config = dict(
    attn_scale=0.177,
    learning_rate=0.0143,
    warmup_steps=0,
    final_lr_fraction=0.0,
    max_seq_len=128,
    max_steps=8179,
)
Each number is 50 + 12 x the weight over its row's rms, rounded and kept within 0 to 99. Layers, rows and columns count from 0. The size before them is the row's rms in percent of the matrix's.

# layer 9 attention output (transposed), 96x96, rms 0.261, rows 10-17,41-49,73-81, columns 0-95
126:49 51 48 38 47 58 44 59 56 47 62 26 53 45 45 40 47 34 41 46 58 48 63 32 42 38 54 44 47 44 55 37 54 44 78 51 67 28 25 27 73 53 51 48 73 46 52 44 38 55 69 30 53 64 39 53 26 65 45 54 45 52 27 43 57 34 43 55 67 31 55 37 26 65 64 53 43 46 40 59 57 63 51 52 37 61 30 66 32 53 34 53 44 34 59 60
129:50 69 40 38 45 47 34 50 36 48 70 69 50 66 49 57 42 57 57 23 70 40 52 56 37 63 57 52 56 67 52 45 28 60 62 41 66 59 38 45 67 49 46 50 55 47 29 41 56 39 57 63 43 46 41 83 25 56 48 32 56 42 60 49 51 63 50 64 52 63 54 31 73 55 51 51 46 42 62 49 27 36 72 33 46 49 50 58 63 49 58 70 66 43 59 66
137:55 28 41 40 57 39 39 61 57 33 36 35 41 59 39 45 39 71 66 61 45 42 41 53 38 48 57 47 72 64 73 37 31 67 53 44 68 46 45 58 58 42 47 63 39 38 52 41 40 61 38 56 45 66 58 71 47 62 51 44 39 35 45 38 60 46 61 52 60 42 66 59 74 50 48 63 46 38 66 63 49 39 64 54 58 42 28 32 72 54 70 42 20 51 42 46
132:57 50 42 66 57 51 42 62 51 26 73 43 73 47 49 74 65 55 28 32 43 39 60 56 62 53 56 34 45 49 73 49 35 58 37 53 64 57 57 54 50 23 53 42 66 50 45 39 50 45 66 42 47 60 27 22 57 41 36 65 49 42 50 66 52 68 68 42 52 41 49 42 41 34 44 58 54 58 69 69 37 46 67 45 43 31 72 44 46 54 64 39 44 55 52 57
136:49 42 71 45 70 59 44 41 48 58 53 54 40 58 46 47 40 59 33 51 65 57 55 54 47 49 62 43 48 48 72 46 60 31 62 62 68 63 78 26 44 46 63 65 21 52 53 65 45 53 47 73 58 54 63 50 61 53 67 42 64 53 37 55 49 62 68 56 54 45 57 39 69 55 59 38 57 64 48 35 50 43 54 69 47 49 75 68 34 55 52 68 43 31 55 79
140:56 31 47 21 49 35 37 47 44 29 50 43 43 30 51 44 43 36 45 39 36 48 66 62 60 52 36 49 42 65 37 55 33 58 44 63 52 42 31 51 60 53 60 44 36 55 75 72 50 61 43 62 56 39 51 40 31 56 80 47 34 34 40 48 56 49 37 45 56 44 33 48 56 52 53 40 45 50 61 54 55 36 55 62 38 82 56 42 64 36 35 42 71 45 42 73
149:52 59 60 52 87 68 58 43 35 36 34 73 27 38 43 44 47 46 59 39 37 66 46 55 41 44 60 36 48 35 46 39 41 55 53 42 41 45 37 58 53 62 47 29 64 35 82 33 47 58 61 52 45 58 42 49 55 66 53 51 27 43 55 52 43 83 52 44 51 52 51 35 69 71 36 57 40 45 53 52 45 42 25 47 43 47 48 61 48 57 56 68 48 64 58 37
136:69 45 54 69 43 47 61 44 26 20 55 47 49 68 44 50 41 40 44 47 43 47 51 62 49 40 47 79 47 50 29 48 63 60 81 66 38 47 42 49 39 29 57 55 41 51 41 43 54 52 46 64 45 36 62 71 51 43 45 52 43 49 70 55 38 55 57 51 46 58 61 62 44 44 51 62 65 71 17 65 41 56 56 37 56 25 51 67 64 64 40 47 38 56 43 65
064:73 50 50 26 37 68 43 33 44 34 57 44 45 37 64 59 62 48 69 71 51 41 51 50 32 51 46 49 19 22 49 53 60 44 46 59 39 46 58 40 47 48 29 38 29 69 48 40 47 45 38 55 55 41 62 36 57 40 34 52 38 77 59 51 42 66 53 32 62 37 49 66 51 43 51 55 41 49 37 24 58 30 57 38 64 47 44 35 49 52 37 40 41 52 61 62
063:41 42 36 61 47 69 44 34 49 54 43 66 41 33 62 57 38 73 48 69 67 57 42 46 65 59 31 57 40 40 55 79 53 45 22 48 41 47 65 67 29 36 32 60 35 33 48 55 70 54 35 64 59 45 50 62 65 39 62 53 40 49 65 51 41 78 38 47 56 53 38 42 57 45 31 43 52 66 61 38 45 55 52 52 59 35 47 38 64 36 62 50 41 51 39 45
070:48 46 74 55 60 37 66 61 54 57 31 38 44 21 37 48 47 66 56 56 29 44 53 61 81 51 49 66 61 56 55 31 57 60 45 47 39 72 48 44 33 51 52 39 41 50 55 71 46 62 60 42 28 55 56 37 67 63 52 56 43 59 49 52 60 25 62 63 43 62 54 57 34 64 52 57 57 49 40 51 67 67 27 58 41 60 49 52 38 54 46 22 38 55 71 57
069:45 68 54 41 26 62 66 43 41 67 73 67 49 43 46 73 55 33 32 45 59 60 58 51 56 56 23 45 34 36 39 60 68 42 51 42 44 49 49 50 56 50 34 36 39 62 45 52 59 40 72 41 43 53 46 44 32 40 50 57 50 65 41 73 46 44 38 62 47 50 35 46 43 56 47 44 55 72 37 33 46 72 47 45 44 71 70 46 33 27 34 59 62 46 68 53
069:56 56 64 61 37 55 56 40 37 52 39 52 38 65 67 32 49 43 73 66 38 64 46 27 40 45 45 53 57 37 09 66 70 50 38 62 58 60 48 41 50 84 53 46 54 58 50 62 36 56 36 64 46 49 54 54 36 50 53 41 59 53 72 47 40 70 66 44 53 60 76 52 55 55 59 35 37 48 42 38 56 52 33 60 65 66 41 33 50 36 51 53 54 47 57 58
058:49 58 32 56 47 49 55 69 41 27 37 44 47 46 49 53 48 34 63 43 35 60 44 60 44 36 45 63 59 38 36 58 56 59 50 33 67 43 20 75 54 52 34 44 63 47 45 45 61 47 40 43 33 33 50 52 33 40 37 57 46 53 60 43 50 31 49 42 57 65 51 68 36 44 44 40 54 33 43 66 55 42 26 43 76 58 15 35 60 53 45 44 40 41 36 32
069:51 60 45 73 58 56 39 59 57 70 71 51 51 60 66 46 50 80 40 53 79 53 36 55 33 42 45 54 49 32 75 39 56 47 56 52 64 37 64 58 52 46 39 44 63 32 51 32 44 33 51 32 44 41 48 69 76 50 22 48 46 74 59 43 34 55 57 51 55 43 49 61 53 39 51 52 58 64 51 43 52 72 67 39 60 40 41 50 44 67 49 39 50 49 63 34
066:53 41 38 56 37 32 44 74 57 59 63 36 53 43 54 46 58 49 42 50 66 35 58 49 47 60 49 63 43 61 52 63 49 54 45 52 70 51 52 40 49 48 52 51 16 65 40 58 35 32 43 53 36 35 67 38 47 35 34 28 76 42 67 47 49 08 42 66 52 53 60 73 39 47 54 52 51 51 36 68 59 51 68 60 48 47 52 50 49 56 49 28 70 49 48 65
070:28 40 47 27 61 41 46 71 62 71 61 43 46 42 65 50 68 63 56 63 54 41 55 54 48 53 46 31 35 41 72 32 35 51 31 40 48 49 61 35 49 53 40 45 66 53 55 49 33 60 53 48 61 70 43 39 43 55 46 56 71 60 37 41 61 64 50 52 51 58 40 39 47 54 48 49 52 18 80 37 52 76 58 70 56 54 58 37 56 37 50 32 64 54 54 38
082:78 65 61 42 56 53 49 54 50 45 42 52 51 42 62 47 64 68 44 30 45 34 53 58 47 38 64 58 33 62 44 42 63 28 51 46 67 39 74 56 33 35 50 47 43 47 81 62 55 46 39 26 70 41 59 42 37 58 34 58 51 64 33 51 46 51 54 44 50 38 49 49 42 45 60 40 43 55 47 49 60 50 57 13 63 75 36 63 63 38 55 38 42 50 45 30
083:54 47 48 52 55 37 58 44 45 38 41 66 43 55 32 63 45 55 60 55 43 53 45 70 49 60 33 57 63 58 48 59 45 57 32 53 46 77 58 87 33 54 59 50 34 60 45 46 57 39 31 65 59 32 57 36 68 35 49 38 65 41 77 47 49 65 69 42 40 54 52 74 73 42 38 58 53 47 54 49 47 36 44 46 63 54 73 30 58 50 58 51 70 69 51 46
078:49 30 44 62 56 56 57 36 63 35 41 37 33 49 56 49 56 37 47 72 48 62 49 39 61 41 47 52 48 34 41 62 77 36 43 59 32 42 60 59 47 57 60 53 40 46 66 48 47 50 44 47 76 47 55 20 61 35 49 65 48 54 31 47 41 38 46 24 44 27 46 59 29 47 55 54 51 58 40 53 60 67 24 72 67 52 53 33 42 60 46 39 49 57 28 37
069:54 67 62 58 54 59 55 46 44 59 42 51 66 28 59 45 68 38 42 44 48 52 56 43 48 45 35 63 39 47 31 68 59 41 50 70 30 55 52 42 46 52 52 40 67 46 33 48 55 51 46 46 63 23 49 31 56 47 50 51 60 73 74 47 43 44 34 56 57 55 34 37 24 42 41 34 51 58 38 40 54 52 39 44 44 42 62 76 38 66 27 55 88 52 52 61
081:45 57 45 34 40 41 64 41 56 79 41 71 40 46 67 25 30 49 57 56 56 49 46 56 36 47 58 61 49 52 41 47 66 41 60 34 32 31 48 39 56 67 32 56 29 39 48 56 49 59 44 37 45 42 70 73 45 63 64 31 50 52 46 44 47 24 25 66 39 56 40 66 58 71 48 42 57 41 33 36 64 64 52 43 60 54 32 57 52 39 46 56 46 53 43 36
078:46 55 31 63 18 42 52 46 55 43 49 59 69 46 59 53 60 38 60 54 45 45 50 39 59 60 45 56 53 63 31 52 44 68 26 52 32 38 25 59 50 48 43 38 75 51 48 35 56 53 60 29 44 62 38 45 46 48 39 54 39 40 59 45 60 42 33 46 46 49 46 60 26 42 56 63 40 44 52 65 41 60 55 29 44 47 38 24 63 43 48 28 59 77 50 23
074:39 58 62 72 47 62 62 61 50 68 26 49 62 71 39 52 54 47 58 62 53 48 36 44 48 51 44 54 55 40 52 58 64 45 68 43 43 57 65 48 36 50 53 58 73 59 23 34 53 49 55 47 41 69 44 69 57 32 24 67 73 64 65 48 61 52 56 65 58 60 59 52 36 42 43 48 44 43 38 50 35 57 36 46 55 27 36 68 43 61 56 64 21 52 52 29
077:42 47 44 42 08 36 41 50 70 66 61 40 71 65 71 65 49 64 43 67 63 34 51 41 62 55 54 53 59 57 59 58 55 41 44 48 44 62 67 51 50 29 40 68 46 53 22 64 63 49 40 45 54 40 53 59 64 39 44 56 54 54 36 49 61 20 49 51 41 54 41 53 36 16 75 52 64 58 56 46 58 61 63 51 58 50 50 38 44 41 49 45 39 42 47 47
077:40 60 47 45 49 64 35 47 72 78 44 62 57 28 56 52 55 56 35 43 65 52 38 29 58 52 47 39 59 51 63 54 43 31 29 39 59 60 52 59 71 71 41 48 51 44 61 56 51 32 61 26 59 48 45 34 50 59 52 43 45 32 27 50 63 35 45 51 59 29 34 48 51 55 45 47 32 48 75 30 63 29 47 55 48 70 42 45 37 44 60 63 55 36 44 33
# layer 9 attention value, 32x96, rms 0.349, rows 10-17, columns 0-95
091:51 51 70 38 48 58 67 58 74 47 58 31 64 68 37 54 61 41 66 52 46 54 59 48 49 54 53 66 39 55 44 54 48 61 45 38 63 34 51 43 40 79 35 64 55 38 55 63 63 59 64 31 34 37 46 43 59 46 53 53 62 46 58 52 54 61 38 79 33 58 31 70 76 39 42 66 53 36 36 57 43 52 61 53 36 50 30 34 59 53 34 45 30 49 32 43
093:59 61 54 38 49 50 61 71 46 56 23 32 37 54 57 58 50 71 57 41 41 56 62 36 49 53 35 40 43 37 57 54 47 36 56 45 43 59 52 25 46 21 46 65 38 45 69 71 48 63 45 40 41 51 67 66 56 60 49 46 56 65 56 32 71 57 52 73 48 57 73 42 41 59 66 50 52 49 47 50 41 55 46 56 61 61 62 23 79 58 41 53 75 47 51 46
098:65 50 21 27 52 66 44 53 57 55 42 44 52 53 54 67 50 60 49 62 52 45 58 63 49 31 39 60 80 70 64 49 39 62 58 49 42 47 49 26 59 59 56 35 39 38 20 60 47 45 44 37 49 81 44 51 56 48 52 41 63 45 36 38 59 44 53 58 66 49 43 35 47 57 52 75 55 73 47 53 38 57 54 39 45 80 48 38 46 53 31 56 43 56 31 50
096:64 55 52 48 39 53 33 58 46 53 09 47 48 43 41 61 30 61 54 67 43 52 50 54 31 47 49 57 54 50 55 36 37 54 34 83 70 54 53 85 47 51 48 51 66 41 32 44 48 62 60 42 57 41 62 51 73 60 46 42 54 55 52 50 62 56 64 58 50 50 35 50 67 40 56 37 52 51 67 40 65 47 57 32 42 70 63 67 43 30 58 41 53 43 73 53
100:60 51 50 70 61 58 16 40 52 61 42 63 65 63 54 52 30 49 20 37 36 44 31 52 76 45 54 63 32 41 61 66 44 47 52 54 51 44 47 37 37 43 37 50 65 46 47 59 57 31 52 52 39 46 59 53 40 17 60 59 48 55 52 58 46 58 50 40 63 47 59 64 43 41 66 38 28 59 50 35 40 61 47 37 41 69 72 30 55 38 56 49 51 33 45 40
108:41 44 44 72 41 42 80 48 48 41 23 74 52 43 61 47 50 48 47 47 54 41 42 61 75 52 59 34 55 52 51 68 47 55 36 41 45 35 62 43 58 53 48 50 28 40 43 61 42 62 49 55 44 54 55 39 47 52 57 37 80 51 39 46 45 60 55 65 48 41 42 51 63 48 80 24 57 58 54 53 32 39 61 40 67 56 40 60 61 40 54 58 45 80 54 22
105:49 47 30 41 59 52 62 63 48 59 34 55 48 63 53 44 37 60 75 43 42 63 45 59 56 34 37 49 34 39 69 38 61 56 51 34 34 48 34 48 71 36 44 53 47 33 45 46 68 51 62 40 42 44 53 47 51 59 25 64 60 30 54 59 74 28 25 44 67 40 55 72 37 37 55 48 41 52 38 76 55 31 55 57 67 37 62 54 33 56 56 52 53 47 48 38
100:60 66 47 53 48 54 56 43 57 28 57 51 47 42 58 31 50 52 62 60 41 47 44 44 47 43 57 48 52 50 71 39 72 50 22 41 27 49 38 52 43 34 62 53 59 60 55 43 40 51 50 38 81 59 76 45 59 41 63 53 42 46 67 55 45 35 69 44 52 63 65 53 48 30 60 42 56 66 58 39 57 72 52 74 42 57 50 46 47 54 08 35 49 42 61 59